{"num_attention_heads": 2, "vocab_size": 1024, "hidden_act": "swiglu", "norm_eps": 1e-06, "qk_norm": false, "tie_word_embeddings": true, "init_std_down": 0.00741, "optimizer": "soap_variant", "lr_head": 0.00759, "warmup_steps": 200, "final_lr_fraction": 0.0, "train_tokens": 122800000}
Each number is 128 + 24 x the weight over its row's rms, rounded and kept within 0 to 255. Layers, rows and columns count from 0. The size above them is the row's rms in percent of the matrix's.

# layer 3 MLP gate, 320x128, rms 0.242, rows 286-303, columns 0-127
size [ 93 115 106  97 107  96 122  96  93 125 105  90  89 108 102 101  94  62]
[[145 105 111 164 153 109 134 104 144 124 131 171 134 109 123  92 105 139  99 116 142 129 145 153 106 128  92 102 122 164 147 141 129  95 101 107 103 121 155 137 118 148 153 114 107 117 149 139 116 128 123 140 103 131 134 122 141  83 122 132 119 105 115 140 114 149 135 111 133 133 122 172 145 160 152 101 132  71  84  77 149 148 114  82 132 102 123 161  67 129  83 154 163  65 102 102 125 123 143 109  86 121  98 159 162 128 141 111 136 130 122 134 156 135  89 175 138 151 115 146  83 118 142 106 108 110  95  96]
 [166 106 146 150 136 141 141 170  97 102 172 146 151  87 152 157  92 105 155 124  96 136  94 120 106 111 147 134 138 117 145 130 145 110 133  94 102 110 147  91 143 120 138 144 105 140 116 110 123 173 207 128 121 129 109 105 116 126 121 153 116 170 140 186 121 155 119  99 136 101 109 141 139  86 151  96 114 114 135 116 132 130 100 141 127 125 141 131 126  56 112  84 164 133 126 108 122 100 164 100 130 167 132 136 115 132 100 143 154 145 121 111 144 106  82 119 122 136 154 113 123 148 108 130  73 127 101 126]
 [125 117 104 149 115 111 104 150 115 161 177 120 111 124 126 101  89 121 175 107 134 162 164 125 144 136 160 128 161  99 165 134 165 112 149 133 125 115 130 127 197 124 122 165 143 132 141 130 134 145 129 125  80 142 130 101 108 110 103 132 130 148 163 145 139 158  78 137 125 129 117  85  76 107 119 149 144 120 102 164 160 133 108 118 110 144 145 121 119 133 133 116 138 159 165 137 126 123 100 142  94 150 151  88 138 102 107 118 113 103 117 109 123 118  93 130 159 143 107  91 114 135 175 213 122 143 110 112]
 [124  96 136 151 148 101 144  97 123 118 164  98  79  85 149 121 127 155 110 148 121  98 136 170 123 126  97 145 127 120 117 138 140 128  85  88  96 137 157 119 132 122 148  76 147 125 118 121 127 153  99 104 149 142 133 107  82  85 121 174 153 127 113 107 171 190 137 131  97 141 144 107 117  87 162 137 132 110 106 113 148 105 138 129 115 127 140 136 155 104 148 141 109 179 175 111 110  94 104 154 118 140 116  94 139 140 155  83 141 147 118 170 137 110 123 155 158 137  88 137 123 116 109 109 152 144 105 100]
 [147  95 165 164 166 122 106 115 113 124 105 166 100 121 165 144 160  72 151 161 131  91 132 155 140 159 111  63 139 118 140 172 146 105 108 121 134 130 145 151 119 129 133  95 187 122  88 111  89 171 136 149 118 152 109 146 131 110 141 134 163 130 124 107 133  98 118 117 113 105 118 151 166 129 148 122 132 137 111 109 105 141 115 154 129 133 145 114 130 128 137 179  90 155 125 150 181 119 120 111 163 158 122 130 148 134 154 158 121 121 144 138 128 165 124 124 139 108 105 141  85 124 135 109 174 181 100 135]
 [152 120 139 123 182 180 155 121 122 127 117 124 154 127  88 105 175 133 151 111 131 168 150 128 128 184 144 172  74 146 110  91 171 111 161 112 121 163 117 151 117 123 166 164 179  96 114  90 154 155 125 121 133 101 137 125 163 113 136 116 120 168 149 167 148 164 124 107 177 156 151 104 151 109 162 148 143 143 112 124 147 131 163 129 154 127 124 148 157 121 147  89 130 131 150 134 123 138 128 134 115 170 118 119 148 107 127 158  99 110 135 107 149 122 117 169 111 129  91 119 149 120 126 143 111 125 145 118]
 [ 96 140 126 151 155 116 159 114 132 118 177 112  87 173 128 110 146  83 178 113 122 139 175  99 133 130 158 115 139  93 115 129 157 165 132 130 133 122 123 133 133 162 164 115 103 120 125 157 150 134 135 107  85 141 153  84 136 148 139  98 125 137 108 151 116 161 150 131 148 165  81 144 145 137 134 135 146 121  63 147  92 127 152 140 111 115 157 147 155 135 104 120  97 110 138 138 121 134 160 108 126 101  95 166 171 101 130 163 109 159 145 148 139  85 145 176 149 104  89 150 113 104 106 129 118 136 133 137]
 [144 141  76 121 108 103 131 113 126 120 130 126  78  97 129 110 148 116 131  91 159 138 104 124 123 118 150  69 165 133 143 145 132 102 154  93 101 106 185 127 129 124 136 135  95 110 110 138 116 111 129 155  86 147 152 107 120  91 130 128 174 102 106 125 209 118 155 117 105  90 129 127 135 172 111 148 138 115  75 146 152 111 135 139 140 119 129 169 115 105 123 123 165 110 151 139  79 153 109 102 157 128 105 123 127 112 174 101 146 168 143 110 136  81 159 140 111 144 127 129 121 138 137 121 139 113 143 107]
 [118 116 116 159 163 108 150 125 119 147 118 121 145 119 119 128 113 184 112 132 154 121 170  98 130 109 147 110 160 149 126 143 133 134 182 127 122 157 119 102 137 123 100  77 143 147 162 146  77  58 122 117 115 104 139 120 155 136 139  83  92 165 175 130 106 108 104 110 135  99 149 150  99 148 184 125 168 170 114 100 116 116 103 118 123 143 142  91 136 118 125 130 141 140 135 100  94 132 106 117 129  73 119 131  90 140 123 127 112 113 135 133 138 104 136 147 180 164 153 130 110 125 141 134 143 163 118  87]
 [150 103 165 102 117 127 159 114 137 109 102 101 123 159 104 125 111 146 145 161 121 176 112 125 117 144 132 136  99 108 135 136 116 130  84 104  97 116 136 116  94 101 148 136 109  94 141 152 158 133 132 101 155  84 161 146 160 101 109 101 157 130 142 128 102 145 158 106 103 115 121 115 162 107  64 134  80 113 130 141 130 130 110 131  93 118 107 109 131  99 121 125 113 147 112 134 148  59 125 123 132 129  74 127 137 142  90 122 184 117 149 134 134 133 136 165 163 103 145  89 167 124  66 135 115 113 141  99]
 [ 98 162  98 130  83 137 131 114 131 139 166 152 142 140 148 121  99 120 181 143 139 130 137 126 109  95 147  99 130 141 143 126 151 123 131 114 125 157 117 128 167 107 125 130 115 158 123 151 148 136  93 154 146 144 145 103 133 176  95 141 137 119  91 131 103 135 146  98 162 144  93 142 117 142 143  47  73 123 102 122 152 137 123 163 132 117 166  99 108 115 105 131 112 137 140 117 100 138 112 100 141 124 164 139 103  86 107 158 139 131 113 106 175 109 100 152 164 126  90  67 143 151 119 134  91 152 112 153]
 [137 187 158 127 135 166 165 126 104 138 168 158  89 132 137 146 116 116 122  96 152 139 167 135 117  91 133 132 109 139 120 144 137 127  97 168 117  91 114 101 129 183 174 131 138 132 151 112 127 127 142 101 147 138 133 114  93 148  98 123 104 118 101 128 174 130 120 150 115 101 148 136  84 175 171 168 125 132 143 152 158 127 128 123 131 122 113 140 119 121 174 126  95 123 136 139 110 164 110 101 106 105 160 100 154 110 119  99 111 123 117  95 136 124 105 159  93 120 101 116 155 175  84 148  88 138 150 163]
 [134 155 177 112 101 129 140 167 124 124 152 157 175 125 142 117 137 129 133 152 155 139 155  93 154  76 121 173 167 108 123 128 119  72 117 102 113 120 143 144 136 130 154  81 119 153 135 117 159 137 136 165 162 100  96 148 122  93  99 137 108 134 117 108 139 140 153 135 144 143 148 164 157 137 134 116 182 121  91 127 120 142 105 174 153 140  93 119 116 133 174 123 106 122 100 127 155  78 131 125 110 131 174 133 146 111 168 136 103 136 139 130 147 125 192 110 168 143 111 144 145 141 125  95 139 124 147 146]
 [159 111 136 127 143 126 132 102  87 112 169 145 180 149 164 104 176 129 141 126 129 156  98 143 146 135  96 108 163 122 144 148 124 117 145 151  87 130 129  98 114 156 124 112 161 138 128 132  91 106 120 128 137  96 140 122 130  86 109 106 126 103 121 120 140 173 179 120 106 159 170 122 158  89 100 112 143 151 131 145 109 157 137 109 128 137 133 140 118  99 101 156  81 128 143 158 132 136 139 122  91 123  55  68 163 161 138  88 108 141  95 162 118 140 124 141 129 170 126 147 110 144 122 138 132 145 150 131]
 [113 109 131 161 155  91 117 133 127 148 122 145 136 109  93 159 112 149 122 166 107 145 135 141 156 145 137  44 120 134 142 170 109 149 100 156 107 148 131  52 121 123 113 147 131 103 111 136 113 142 155 134 114 101 114 161  97 163  91 103 148 124 126 108 134 112 132 100 136 113 117 143 139 122 167 111 141 100  89  84 191 140 141 167 138 120 134 142 114 101 106  97 159 131 138 112 130 131 108 158  97 116 111 150 124 139 140 124 129 127 150  87 136 150 130 149 153 127 134 183 100 117 129 119  98 158  74 134]
 [169 124 121 166 186 117 115 137 123  78 159 123 158 118 104 126 137 120 105 127 138 130  79 117 128 125 135 147 175 156 143 132 138  77 115 114 120 125 155 114 145 119 151 147 159 108  90  93 127 162 134 135 140 127 100 154 132 116 143 102 159 145 129 167 108 120  93 160 116 182 146 169 151 166 153 136  90 113 135 158 107 161 114 160 114 101 115 106 129 103 118 125 137 102 149 107  83 134 128 116 113 201 109 102 113 169 141  82 156 142 143 122 128 101 131 130 144 118 147 124 117  92 130 114  92 137 142 111]
 [161 137 174 150 111 156 123 120 159 134 146  96 142 139  79 156 115 135 170 121 108 110 108 149 113 152 138 155 157 128 102 142  85 118 132 116 110 116 150 132 140 124 140  95 118 107 138 138 149 153 154 138 141 156 116 130 163 114 101 120 177 111  77 149 102 121 144 107 115 141  88 122 106 145 118 150 188  86 136  96 133 106 165 131 146 149 118 110 133 110 136 124  99  62 136 112 159  97 171  73 109 114 116 103 140 106 145 152 142 150 122 116 119 101 140 115 103 126 111 180 148 111 169 150 141 156 151 136]
 [ 93 113 116  76 149 151 129 105 116  90 154 110 132 126  65  91  85 115 136 145 160 120 134 110 128 178 123 107 152 116 129 117 143 117 159  95 118 144 158 123  94 149 109  92 130 141 139 113 132 134 188 133 152 127 125  97 121 126 146 112 112 142 130 160 148 157 134  78 129  97 168 183 123 128 121 135 146 150  96 138 123 158 154 141  98 122 137 129 136 155 168 122 168  85 121  76 106  98  92 123 108 104 155 132 121 106 164 105 135  94 131 135 143 126 141 124 127  81 124 126 133 143 129 126  89 103 135  88]]
# layer 3 MLP up, 320x128, rms 0.23, rows 286-303, columns 0-127
size [ 91 116 101 100  93 108 122  97  84 135 109  94  87 118  97  97  96  78]
[[140 123 171 136 144 124 164  91 120 138 145 156 136 125 111 118 136 150 108 121 129 117 103 139 140 153 134 159 133 152 137 152 122  86 118 164 140 115 165 143 142 155 162 137 126 124  95 131 108 138 130  82 135 162 126 155 169 133 109 151 103 171 145 143  73 155 133  99 123 159 154 114 123 164 127  77 180  89 127 115 151 165 151  87 148 135  82 157 114 121 129 146 150  73 134  78 148 107 155 168 127 106  85 124 155 126 127 135 115 156 101 125 105 141 122 140 142 142 104 102 116 110 131 144 152  83  97 125]
 [142 142 138 104 117  86 151 142 147 150 114  92 129 118  92 144  89 133 150 115 160 146 154 125  96 128 165 129 109 125  69 135 127 132 113 111 158 150 150  88 141  86 152 170 130 105 147 130 100 123 182 158 149 121 106 138 150 131 138 148  81 125 131 167 125 152 112 134 147  90 115 155 161 122 129  99 127 145 114 138 108 130  98 142  72 124 106  82 163 125 153  93 168 110  95  91 154 137 119 151 165 117 114 154 150 116  93 110 127 183 111 144 140 139 120 113 147 161 135 113 100 110 126 158 144 140 115 104]
 [152 118  94 159 137 124 124 157 114 129 179 172  99  96 132 109 144 122 125 123 146 139 142 131 147 105 129 100 162 101 166 158 150 120 161 120 149 135 141 116 119 175 204 186 111 108 135 141 131 145 140 118 130 146 131 116  92 136 117 119 119 121 155  93 163 172 120 155 123 136 127 161  80 123 120 130  99  89 137 142 136 164 133 131 109 112 138 110  85 142 127 143 149 151 191 112 133 138 134  94 134 161 108 112 110 124 108 136  91 123 124  82 145  91  95 128 175 150 140  98 115 140 128 154 133 128 150 162]
 [128 121 110 134 125  87 121 100 133 146 128 102 108  95 129 117 125 126  94 115 124 109 130 171 130 119 150 167 150  91 116 131 144 119  72 129  74 140 141 131 126  83 124 128 125 162 119 147 129 119 116 134 139 146 169 136  87 109 124 150 148  92  97  84 188 164 145 145  99  94 131  82 136  87 150 128 172 128 141 110 138 150 148  92 149 121 103 145 165 109 148 122 106 147 132 118 140 106 100 162 149 128 103 105 125 114 144 147 128 150 117 162 153 146 161 142 146 143 114 129 129 106 127 123 182 187  90  94]
 [125 117 146 130 123 117 159 131  97 135 120 116 179 137 167 148  70 106 165  82 123 137 129 118 137 100 150 154  86 108 152 142 127 109 103 173 105 122 136 105 109 142 124 139 123 143 121 157 169 102 159 137 153 107 109 127 112 118 121 156 140 127 113 123 141 158 132 162 152 141 157 156  79  96 109 129 120 119 127 151 154 104 110 142 142 136 138 118 132 124 132 109  88 105  99 102  96 154 135 114  91 111 102 143 149 143  94 123 149 101 121 104 140 101 136 181  92 173 185  82 118 149 159  94 119 142 137 181]
 [151 118 129 114  72  76  88 138 122 121 169 116  80 103 135 138  93 161 123 101 133  88 132 120 100 127 133  92 173 124 133 118 142 159  86 147 161 104 142 126 160 164  97 129 125 180 165 130 134 122 136 148 160 137 150 135 152 108 147 127 125 168 128 101 159  87 114 162 128 126 113 114 123 112 102 151 111 112 148  97 108 133  78 124 130 113 116 127 127 123 149 127 118 112 119 136 129 126 132 131 156 123 149 111  77 149 134 101 174 118 143 166 127 173 115  82 149 136 144 126  87 149 151  88 119 108 119  84]
 [130 171 129 113 130 122 115 160 114  94 133 111 118 120 145  99 124 123 145 180 151 141 126 100 176 153 132 156 136 139 124 153 150 122 107 147 128 149 121 125 122 143 107 158  98 146 125  97 110  87  87 172 140 107 147 128 166 118 110 102 157 122 111 143  60 153 114 161 149 118 136  92 161 123 157 136 169 159 147 146  87 135 106 111 143 146 111 161 117 137 106  73  99 132 106 115 137 118 149 115 111 173 143 116 114  97 150  91 132  97 125 145 128 156  93 132 146 112  76  83 171 129  95 125 109 118 138 118]
 [115  99 178 133 144 133 110 136 140 121 118 141 176 143 120 147 111 162 112 161 121 112 156 119 139 124 114 185 105 130 107  91 113 130 122 147 124 146  87  96 116 144 113 115 149 125 124 120 153 132 132 106 121 134 150 132 133 149  92 126 101 141 141 151  60  99 124  90 152 164 163 116 163  79 185 122 101 154 144 113  91 147  95 129 103 156 139  98 142 153 107 137 125 158 103 155 162 107 149 142 106 138 152  93  86 119  85 147 115 110 101 149 118 125 101 116 177 110 111 138 162 119 161 128 158 139 106 139]
 [123 145 135 164 136 154 138 142  94 156 139 146  84  51 142  95 114  94 139 107 131 125 149 129  99  96 117 136 144 113 137 162 173  72 124  93 122 104  98  93 122 130 148 166 130  94 147 152 130 101 154  95 143 130 123  81 156 142 125  95  98 130 112 124 163 147 130 132 153 140 136 121 119 160 173 120 138 138 115 141 183 139 112 121 109 169 120 156 126 116 165 125 152 103 107 120 125 144  99 152 110 173 124 125 121 134 145 109 118 156 121 127 130 165 140  96 156 129 149 104 103  99 147 116 125 151 177  90]
 [102  97 108 146 126  90 122 107  81 119  80 140 168 145  60 123 118 148 124 132 153 149 128 127 131 150 153 147 167 126  97 183 129 128 118 125 144 115 150 141 110 136 157  95  74  93 152 149 127 131 199 149  86 114 140 144 119 157 134 117 174 105 137  99  75 118 103 135 112 128 137 164 142 133 122 118 115 129 157 128 111 155 117 130 109 155 137 141 133 140  91 122 114 145 117 107 137 109 130 139 142 103 123  92 127 177 131 143 173 168 129 156 154 138 119 146 166 112 107 143 119 120  85 133 126 161 107 128]
 [126 141 117 134  95 159 161 162 156 149 165 137 130 134 131 136  79 122 126 138 163 162 137 153 125  91 145  81 125 108 139 148  86 153 127 155 136 117 112 162 186  93 135 126 122 105 135 131 139 141 162 124 125 149 180 145 134 153 135 149 145 121 129 147  79 131 115 133 142 103 140  71 142 137 110 149 120 128 133 113 130 113 122 108 108 146 160 113 105 132 103 127  92 111 143 125 127  97 110 133 168  92 114  90 133 104 117 158  61 133 159 118 181 111 108 152 152 106 120 143 126 186  88 133 123 130  88 145]
 [ 96 101 140 152 100 127  71 104 133 150 124 123 146 130 133 162 129 138 115 138 143 128  93 122 144 139 141 135  85 120  81 102 119 159 134 129 157 140 106 156 126 105 182 125 106 100 156 160 118 140  99 117 109 136 114 140 167 128 120 148 102 144 132 112  76 115 162 133 125 152 132 110 126 144 120 115  84 124 125 133  82 138  86 129 138 118 128 117 146  72  73 133 163 126 137 113 152 117 160 136 150 146 145 127 141 174 145 103 176 129 112 203  98 142  99 109 159 116 174 123 119 128 166 112 116 116 143 111]
 [160  93 102 138 126 104 133  83 153  98 121  96 138  36 110 142 127 147 121 126 109 131  84 149 114 124  92 128 122 153 148 115 134 131 116 130  94 171 163 129 131 115  73 124 170  92 139 133 138 139 154 107 105 163 145 141 124 120 135 141 157 122 117 174  97 131 118 129 125 144 173 112 114 105 135 116  98 149 152 138  88 127 152 108  96  90 145 135 126 140  95 113 123 115 123 124  93  99 125 112 137 133  83 127  96 156 138 118 136 115 127 137 147 134  80 162  85 138 103 116 128 129 147 122 131 103  62 116]
 [165 119 102  68 131 138 110 146 107  96 147 128 188 132 145 127 114 121 138  79 113  54 143 113 132 126 145 130 129 148 129  77 112 109 124  94 110 122 135 118 125 141 127 140 143 131 100 148 149 160 152 140 115 160 154 131 145 124 107 149 151 155 124  94 120  71 105 121 165 161 116 158 146 139 117 124  98 141  86 144  85 166 115 147 123 145 126 127 145 126 118 153 161 140 131 125 142  96  99  82 137 145 132 132  58 124 119 140 162 125  79 146 121 158 122 109 114  95 149 131 138 144 159 128 128 129 115  83]
 [152 103 132 122 120 146 139 143 136 131 133 123 148 124  96 139 113 151 114 135 116 123 117 142 170 117 169 126  78 100 114 105 100 134 141 149 122 142  88 125 109 187 122 117  91 135 187 117 162 113 135 118 139 146 120 118 154 151 149 122 124 147  76 135 108 138 115  86 164 144 111 131 130 109 159 130 113 141  94 126 129 160  95 127 124 142 123 116 110  84 126  80 151 112 101 112 131 111  91 158 110 134 129 176 116 176 155 147 143 176 146  89 195  92 110 131 155 106 135 162 108 140 129 133 139 165  85 139]
 [139 145 111 115 174 121 112 136 149 100 132 132 129 134  82 101 134  91 152 153 126 134 133 129 127 129 150 159 154 148 137 157 105  94 117 119 100 132 176 126 140 118 110 155 136 143 113  92 129 159 120 102 133 129 116 136 128 180 126  70 114 140 117 161 110 126 108 120  86 140 149 161 196 161 150 113 162 123 129 166 152 167 104 120 154 107 136 124 140  66 119 107 115  92 144  88 112 120 147 147  95 166 104  97 128 131 148  73 159 149 134  92 125 119 128 103 140 134 147  72 111 108 131 146 124 113 150 127]
 [152 125 150 129 142 135 100 119 133 108 186 103 160 141 114 113 140 108 138 127 122 109  99 131  87 151 154 133 154 163  84 116 103 144 125 150 141 132 144 152 108 115 104 106 119 139 120 113 138 150  94  96 153 131 147 116 108 143 142  86 132 174  72 169 139 143 142 153 149 105 122  82 135 103 130 159 178 113 139  90 123 103 140 117 128 127 118 103 123 138 120 134 131 125 127 119 160  69 149  76 122 112 104  85 100  92 150 155 186 164 134 144 119 106 136 117 124 114 160 196 154 134 136 126 121 136 144 116]
 [134 100 138  82 133 184 161 136 108 161 130 122 139 118 121 101 127 144  92 114 145 142 117 115 121 176 104 102 164 103  93 148 145 148 152  97 155 120 121 171 105 152 169 155 132  91 137  87 126 106 175 111 132 130 132 128 129 168 159  78 107 132 117 124 173 154 111 137 140 120 190 127  99 128  98 104 135 141 144 100 164 139 137 123  93 124 121 107 113 132 154 116 105 156 127 111 133 149 135 104 118 133 148 176 147 175 136 108 116 172 108 151  85 130 144 156 116 124 162 140 147 148 104 117 104 112 114 148]]
# layer 3 MLP down (transposed), 320x128, rms 0.211, rows 286-303, columns 0-127
size [ 94 115 103 106 102 102 111 106  99 121 108 100  93 101 100  99 102  67]
[[166 105 129 146 175 127 147 134 147 141 143 142 125 117  89 110 127 139  84  62 105 123 138  87 105 120 160 148  99 151 156  74 112 145 121 148 163 125 157 115 147 162 104 149  89 133 116 126 133 158 135 149  99 115 115 166  96 141 128 126 151 162 128  82 153  83 157 133 137 114 131 156 158 123 129 116 152  85 159 145 113 132 105  91 151 154 127  98 132 143 134 127 152 112  73 158 172  91 119 122 115 151 107 130 124 137 120 133 126 136 114 141  88 101 120 120 149 110 153  98 164 138 105 108 154 100  94 122]
 [168 128 132 151  71 156 151 121 125 140 112 149 149  92 130 156 131 110 134 120 119 152 113 106 113 100 137 147 128  83  96 142  81 141 150 147  90 112 116  89 124  99 130  95 123 134 147 140 145 133 143 122 169 146  75 147 126 120 103 162 133 124 136 137 146 105 101  91 137  88 108 144 142 147 126 152  97  96 123  93 118 120  76 141 103 103  81  77 164 133 119 129 157 136 109 145 144 126 114 162 114 180 134  99 148 129 150 110 143 161 144 161 117 127 146  81 132 127 105 170 109 135 167 142 152 130 112 162]
 [142 116 121 126 103 156 123 116 144 109 124 114 118 130 137 154 144 135 124 118 150 160 110 156 137 196  81 109 157 127 148 153 128 155 106 161  64 171 130 141 160  68 125  76 119 133 134 126  93 141 100 139 158 154 129  94 142 104 114 154 148 152 123 140 121 168 100 122 151 125 114 100 107 109 104 117 178 143 115 151 132 146 102  87 116 159 165 113 110 125  88 129 118 131 136 107  73  78 136 127  79 136 119 120 132 120 105 113 111 111 146 166  88 133 134 110 120 118 156 121 162 114 108 161 116 133 115 135]
 [151 146 129 140 176  85 143 147 132 145 105 126 166 153 142 115 152  86  74  91 125 167 130 139 114  90 108 115 163  82 137 154 156 155 139 113  84 139 127 124 117 115 118 111 119 182 127  92 135  96 133 119 130 137 126 116 146 149 167 120 114 105 110 160 152 141 144 139 145 102 126 139 113 112 138 156  98 154 128 105 118 151 130  47  98 136 109 101 101 189 125  81 143 137 136 118 116 108  98 150 141 136 110 125 124 134 135 145 162 107 150 132 167  85 148 169 104 135 129 140 115 129 152 111 128  92 131 138]
 [154 146 148 131 144 162 136  93  93 128 104 124 110 146 118 135  98 152 156 143  95 120  89 141 138 188 153 110 134 173 100 140 149 140 131 118 120 153 122 108 117 152 139 107 145 166 103 127  92 175  88 115 147 108  91 123 145 114 152  93 159 145 166 105 119 163 158 141 130 121 128 146 130 149 109 182 155 125 116 113 117 141 146 147  98 136  97 121 186 131 117 153 115 161 119  88 116 153 121 135 194 114 115 144 156  73 135 131 133 185 131 156 138 128  99 115 159 143 111 155 143 144 134 117 120 131 109 130]
 [110  94 142 111  87  91  99 156 128  86 122 122  71 143 154 116 100 129  82 145 107 128 106  92 120 143 114 118 144 125 128  92 136  87 115 108 135  93 114 148 127 160 115 129 107 145 151 198 104 111 149 119 105 170 126  72 176 124 121 138 118 108 119 107 108 128 105 168 140 136 106 136 143 154 104 122 137 122 152 164 129 127  86 152 139 120 141 167 125 124 117 133 137 125  86 125 139  97 146 136 105 133 133 139  96 137 129  90 142 111 160 157 123 100 128 105 179 168 113  94 124 116 180 138 119 112  99 145]
 [ 87 116 104 107 103 124 117 102  78  98 116 107 120 127 142 132 115 103  74 123 168 156 123 109 135 158  89 137  91  87 128 139 133 102  92 184 104 136 179 118 105 134 160  94  87 160 126 118 123 114 122 129 148 142 110 135 143 127  85 145 139 127 134 136 128 104 124 150 171 142  86 143 121 151 113 104 133 179 130 131  83 161 105 139 151 114 158 158 126 158 150 108  88 155 124 148 149  88 132 117 125 145  92 133 159  99 165 137 116 134  99 150 108 117 126 141 173 133 108 142 153 122 110  88 109 147 127 133]
 [142 188 164 112 135 156 157 158 104 132 160  88 132 120 130 138  97 113 109 124 111 122 122 141 126  66 142 136 170 149 143 126  98 125 145  91 170 129  99 108 146 128 121 145 111  87 103 131 116 105 114 142 138 172 122 104  98 114 146 110 164 130 155 130  90 128 120 154 125 157 128 140 161 114  95 142 121 114 112 115 105 112 111  83 145  90 121 144  91 131 152 150 103 154 183 112 173 167 132 107  99 126 136 160 151 123 128 111 115  97 156 156 159 110 118 112 101 172 131 123 108 149 141 129  76 165 125 140]
 [152 134 146 151 123 147 153 122 173 142 122 124  95 101 123 150 139 204 141  94 150 157 111 116 179 145 126 111 146 133 154 121 109 102 154 161 131 146 130 109 102 115  74  74 124 146 150 133 123  99 111 106  99 131 159 147 150 101 127 153 104 125 135 121 114 150 115 121 138  78 144 164 144 178 172 127 143 111 126 100 123 124 112 148 148 122 179 105 157 105 120 100 108 150 146  97 114 131 126 147 155  78 152  95 142 131  86 137 122 126 125 134 128 103 125 155 156 131  98 110  86 135 142 130 175 124 134  98]
 [123 140 109 120 181  94 129 170 127 145 155 129 158 125 132 109 127 156 147 122 146 134 129 169 154 120 141 104 152 147 141 160 144 123 106 116 135 131 122 127 183 149 157 152  99 149 113 159 100 153 157  82 152 136  96 130 118 143 107 111 133 119 138 123 156 117 122 159 105 120 123 121 146 117 105 151 157 136 164 107 133 129 130 151 134 138 152 167 151 110 125 133  95 120 171  97 148 112  97  92  93 144 138 159 133 120 123 103 141 113 145  78 142 131  67 128  58 128 121 109  88 178 145  80 136 165  94 126]
 [138 174 194 177 106 132  98  81 136  84 118 144 103 118 115 140 140  94 125  94 150 141 114 150 171 103 129 103  95 121  73 134 118 165 123 136 127 160 138 101 103 158  87 141 148 123  96 132 114 173 134  89 132 148 115 126 149 141 121 131 156 106 151 109 131 144 143 164 137 153 143 134 126 136 167 122 124 147 141 115 148 122 121 145 113 154 136  92 131 139  89 146 103 107 152 128 107 133 141 125 134  88 105 143 102 116 152 133 156 122 152  98 145  91 131 134 168 192 112 118 162 145 166  98 139 103 113 131]
 [135 142 132 103 101 152 165 131 134 172 131 148 118  68  83 118 128  94 161 156  78 109 109 140 129 130  96 142  93  95 128 150 159  90 161  96 142 126 103 111 151 114 106 156 111 111 137 156 122  93 137 105 118 164 132  85 160  97 158 111 139 129 107 102  80 147 102 138 173 134 160 127  76 117 120 147 121 103 129 133 109 131 121 134 103 119 112 123 158 163 204 104 142 137 153 115 109 132 119 129 154 126 112 152 123 158 124 136 118 138 135 108 139 109 115 125 138 142 116 170  98 127 154  83 121 141 116 162]
 [140 146 125  82 129 146 161 158  95 131 129 173 122 108 143 102 115 127  99 129 118 111 158 159 148 134 112  88 106 116 146 181 156 123 131 103 138 120 144  93 143 183 145  86 118 119 158 113 113 145 159 142 122 124 127 137 131 108 147 141 150 160 142 140 116 102  89 139 139 139 198 161 124 101 150 146 140 124 131 137 133  93 147 134 133 118 142 170 124 162 145 109 127 120 155 137  78 114 121 172 152 139 113  90 114 138 140 127 166 107 103 133 129 118 121 141 189 155  81 116 145 130 162 102 133 128 181  84]
 [122 117 138 125 148 122 139 126 103 148 117 130 127 113 133 130 114 180 107 131 104 118 147 147 112 150 171 111 123 112  99 143 134  94 193 173 164 158 151 131 138 191 105 130 123 104 133 110  95 101 148 117 139 144 142 114 114 167 148  95 144 139 152 163  90 155 145 152 148 181  92 113 101  75 146  99  99 126 151 163 151 139  87 150 134 144 139 125 129 127  99 125 132 105 116 100  83 132 150 148 153 144 163 141  98 132 103 120 130 127 110 114 110  87 126 150 154 112 142 126 138 160 149 146 152 112 187 146]
 [119 131 136 141 105 131 127  78 164 120 144 128 132 120 132 150 164 149 105 138 124 150 148 118 129  72 117 119 123  95 151 150 132 129 115 177 155 133 158  90 149 170 117 161 116 132 134 140  86 160  74 123 109  69 141 143 149 135 114 150 148 144 119 132 110  94 111 133  91 144 164 144 138 107 122 154 123  94 104 123 154 158 159 137 101  54 126 115 104 153 121 136 149 116 116 128 134 110 126 198 131 130 104 163 139 122 115 119  92 170 146 152 152  72 143 107 150 125 145 137 135 144 108 125 144 118 113 162]
 [174 155 123 143  94 181  75 129 151 135 111 107 146 115 130 142 145 163  96 121 126 148  94 109 111 105 102 154  95 134 114 110 135 116 147 117 139 146 110 135  76 140 158 138 130 100  99 144 157  62 158 153 126 138 137  99 123 152  83 174 121 150 151 120 112 128 153 152 153 143 127 152 153 138 144  84 113 114 125 159 162 114 142 103 127 140 141 120 147 154 135 105 157 162  91 116 114 152 141 103 163  99  97 101  85 122 139 135 124 120 117 167 155 137 154 124 110 126 159 153 140 119  98 149  73 135 119 146]
 [130  83 133 122  92  94 130 115 125 153 140 203 169  91 128  90  94 156 126 149 166 140 158 127 150 152 115 133 144 136 140  80 123 130 170 133 127 135 127 145 128 161  96 105 102 139 152 137 119 132  92  81 128 102 118 136 121  97 146 145  53 120 137 159 118 100 131 142 138 162 139 144 164 113 160 143 142 152 104 137 137 163 122 132 102 104 141 100 103 137 138 117 156 101 121 147 116 118 106 133 109 140 143 141 118 103 108 122  86  92 117  76 135 134 105 127 117 154 165 110  71 137 124 137 122 112 141 159]
 [149 150 161 158 149 152 141  88 137 144 134 131 138 116 141 109 174 144 135 123 144 109  65  85 162 193 126 142 132 124 165 141  99 113 119 146  93 143 133 187  94 131  92 152 165 135 151 127 155 142 130 131 133 167 147 142 131 161 105 140 139 135 152 132 150 113 123 103 104 125 108  98 160 125  86 121 121 137 120 140  90 115 118 174 120 118  86 121 123 122  86 162  94 115 157 143 106 125 122 105 126 129 159 104 129 197  98  84 131 126 127 129 135 149 136 112 133 118 126 125 102 160  79 117 137 142 135 148]]